From a checkpoint of a small transformer trained on Wikipedia: LayerNorm before each block.
Each number is 500 + 40 x the weight over its row's rms, rounded and kept within 0 to 999. Layers, rows and columns count from 0. Numbers have three digits each. The size before them is the row's rms in percent of the matrix's.

# layer 8 MLP down (transposed), 448x224, rms 0.0558, rows 404-445, columns 32-63
091:560549434544497499472533504500553485509468524481395488433483563571535525481488484495429575520526
101:464485531511562449486469423492528464538461540582481556451433537422466448514514501484443529580543
102:440562528482576438453508561470537509487460494460535499456576578473517480516529549540552483518542
109:490440522453438569480523515514459538470505526534460483557470498541501509514502498489495478517569
101:525490444540446508473496498466544537432484582534570482497465488543568506584545465445429481523485
111:549478505465519478471476522493506493521583480549522587550464506509522473520432514617494561409477
090:535537430504549490486444498541478484462496479484459528593531585509523517522417512468564494523537
095:489549504450482537510430461523501468504506579490496540492521501530479530458433489478431514522536
109:478540576487491519458455535585478451553488484481519462477555525479487506527509518478525488430537
102:515494499527427505570441505514537505501479535492399452504500451479490526542493484497507508528598
110:483495494606560492472515502462492470547471450490482417455524503484509505508523512484490564484389
099:540550483595502485553466478467466495553462538490470482509555582478537529526528461481452464488459
097:535509557512484472520530567473473465484445464538454557421509443495485562502453579535475511489504
096:473524473541459524441503484531475505513515465571453528495513557466505479504516480534416555489564
099:483465449545513491498547514492513487509570503428504524555497489511519526478544500512519501469573
102:498519465470554440481483580510526433516462554526522534590485569486535545499594507527480534537525
094:432557521485540482456549530485499445522472483453497458553555438477491466517576475456435472508481
101:534527533499526514541510433491473439530526499557565500544482422533501524474508461436518516457527
097:474474505508509517509465458472495493501412478479529482547530548533517513435466509569508501513569
105:411459495494505523459466544474574560491439484469489549520455499475478531497419518530469509528562
089:510494456547564566474483527448558510476394477416411561460490430483532505462513531440472518581575
099:567551549493589485504540474502501506563556501545486414476508534524545532514407556443464463522505
105:489449475474479567542490468420493515516560490488530494548457518451486418483487476529509530504581
103:542479488536511475508479489539523451476469582512507524501501451471450499474452458502515496542528
099:456514481469540448516515531561492484543469463506495537484483510486463581507440560490487500438459
108:505497600547508474543531543418509525471451545429472499521485545528482489512534581453433500525505
136:455537478502427518561557470451513532460480487422558445498464455496520517523544523464519523530502
097:545485417583478445520474560473511479504464569484510545456445485503476481461524550506497540485508
101:513510458510490467500542560539456472530542464527416412516500528472470509538514438538540377464503
085:476524494422467466512531525392503516499550528535597457528440482466482502520453527500457515434502
092:518488412445528516546457534462558520530486522499473522491573478519526434541452504505453532483534
119:528497464493504507437476448494509484445416555525474486501512504560550456483467518496454465500558
089:477514456497456428406457526586572480511474532443485538519490604510534456454504465503550519541502
095:550532426486437500527439547410452517563482496533443451456514514519569533516458487521493510465539
102:554480477427498462476485466526517426429480466552527503585464510525428421508608545476465488458564
104:499521454483518392458479497497581472458509490496495451449463505498496534435500467544537571465494
096:473524460527466523505489469534492492476546550525477424491486480571513517452443554530532501440452
083:501578502473533496466513464481509523439440520485450553502426538478533513396441490506530415534527
099:508502397543471457532469523517530507495526473559524493484527518503465501521472529560490502490539
101:541469509573468540464522533498506500507569504528528535581529478435516524448526530601507552542508
106:529547501481468428533462450425465547525520498571515556523408423499493532459450456519575518541548
103:506463457551468409497456534513470507426528496490475494519445526487598470492590494531521489536479
# layer 8 MLP up, 448x224, rms 0.0998, rows 405-445, columns 32-63
101:534530517475535509421559501502452493521480503563538519537530389520517585512499495469488572447518
107:502510586440408551548503544536517521528490562490523418517507502454519492508434526418458521482514
107:474611487505500512508485527575519498524465480472515572463492505503511493556430466547539492485504
099:491484576493445558493498542441432495421484464470510529527471566554451472487443504504496584486480
103:532572545573455511526470554541431526516543516509478481493496503539449580447422437520477459551500
088:503583540531440460465481490503448478528473511474555454513521546559498502563522484539528534505516
094:516531561453496459514534511546537500481531431493499520570429509533490440521550507439513485500458
101:493447530436474513498466534481491486463475545460501543447486530488521501428516438518466493501474
091:478450419481502490518503473468482491526537558513523531513564404487476436508467467503545585488490
107:502444524438493509516484503460494507552490511519475529494476545444410572525505516511438508500597
099:488498531472476522561548519462528559511560455466512474481497407436524502510480527511573547494575
098:552532473510496464514556486465555491554446464536514522494488548469577500450470532527495457553503
088:493495593491482426526518520548530503454429522444532506417494464507499611470537495477533513481513
098:551500588463465520473515514547502544474486512581494491460438501528524456498478475445425542433486
103:474493492457474509505556446422521539484544491484482539402511472523491516521462536438434588458441
100:460483513548512533480498464502564607545511449549474540434555476496411513549499473438521557516517
106:446509464460486502459470555532597605469462488471519501472439509522488462503538554602526510548520
096:620472499446514506562478532531512504534419522468476512455490507517578534528446510491425497558465
102:469493496429521490500531546486491408573471560537525513462541549558476493505509517518496533513366
093:527493528507449451454491451539538477539503468535515498524483538563459461533525544549511497472418
102:484429543481441530483480483602490471481435564601477535558434553466466565515542503521495542497444
101:528458490527504519511501501445504477534419532424503557547513520450490653501462511494481458497479
102:557441460517473441564467566508465490498463516508554450498554496486470485512489565567469469520573
101:460518551541515525529535531452444522461487462545507518508450416447499547482479490452532555495479
098:510498508490478497519568537509532487512525453560502519453529450502470515492455443463466625508605
115:472549498433484519545534425482505606479537503483527475485584504558505521555498566449523470530450
090:535516541486519481492553564424477534530556496526454495477505518483514545545546525441436476534482
106:535483537553484441552508445425500518502510581504540512468480436531444536465530507503484526553546
093:484585522593484481465526464620465492553454504494458544486520528501548477510494495469534451567444
097:537474594523449512558577543467521438536543494450535480418476518411531601592429439463463477457536
111:517468420542549473561530551480445540504500485532551518455496519508544467538484421490460484498488
092:498489498478472479468481448535453512484562481540478526442482484534483500514472536486543511462476
096:558493525500487479507484505506495539515496473462434491554524547483499461468518545522488531499465
097:459480451460479536456551509480474536548550527490512473519570468531557489536468457480488610542463
095:465471547485467498515462512561506572465553570541531430479500438518458484559496526498522460454425
095:560572483461473431465529541487434524521444498395465542527426593496441490477497512530491475535509
089:499456576580427523498522540517538483536546532569461446450532445449493486452541510508528561465582
099:544512544525442524593536506491483445500494553445535484477478551456571498447472476448435513499497
103:529511492516446482510400546480529550479459517444470447406494545523552481541523498470470486490484
105:499555549405498542500545477565507483494485456513453440502527448472501520504557442466496507494458
100:507537565523497530577540511479470526546492465528486514507524508523501496499446538493477578467516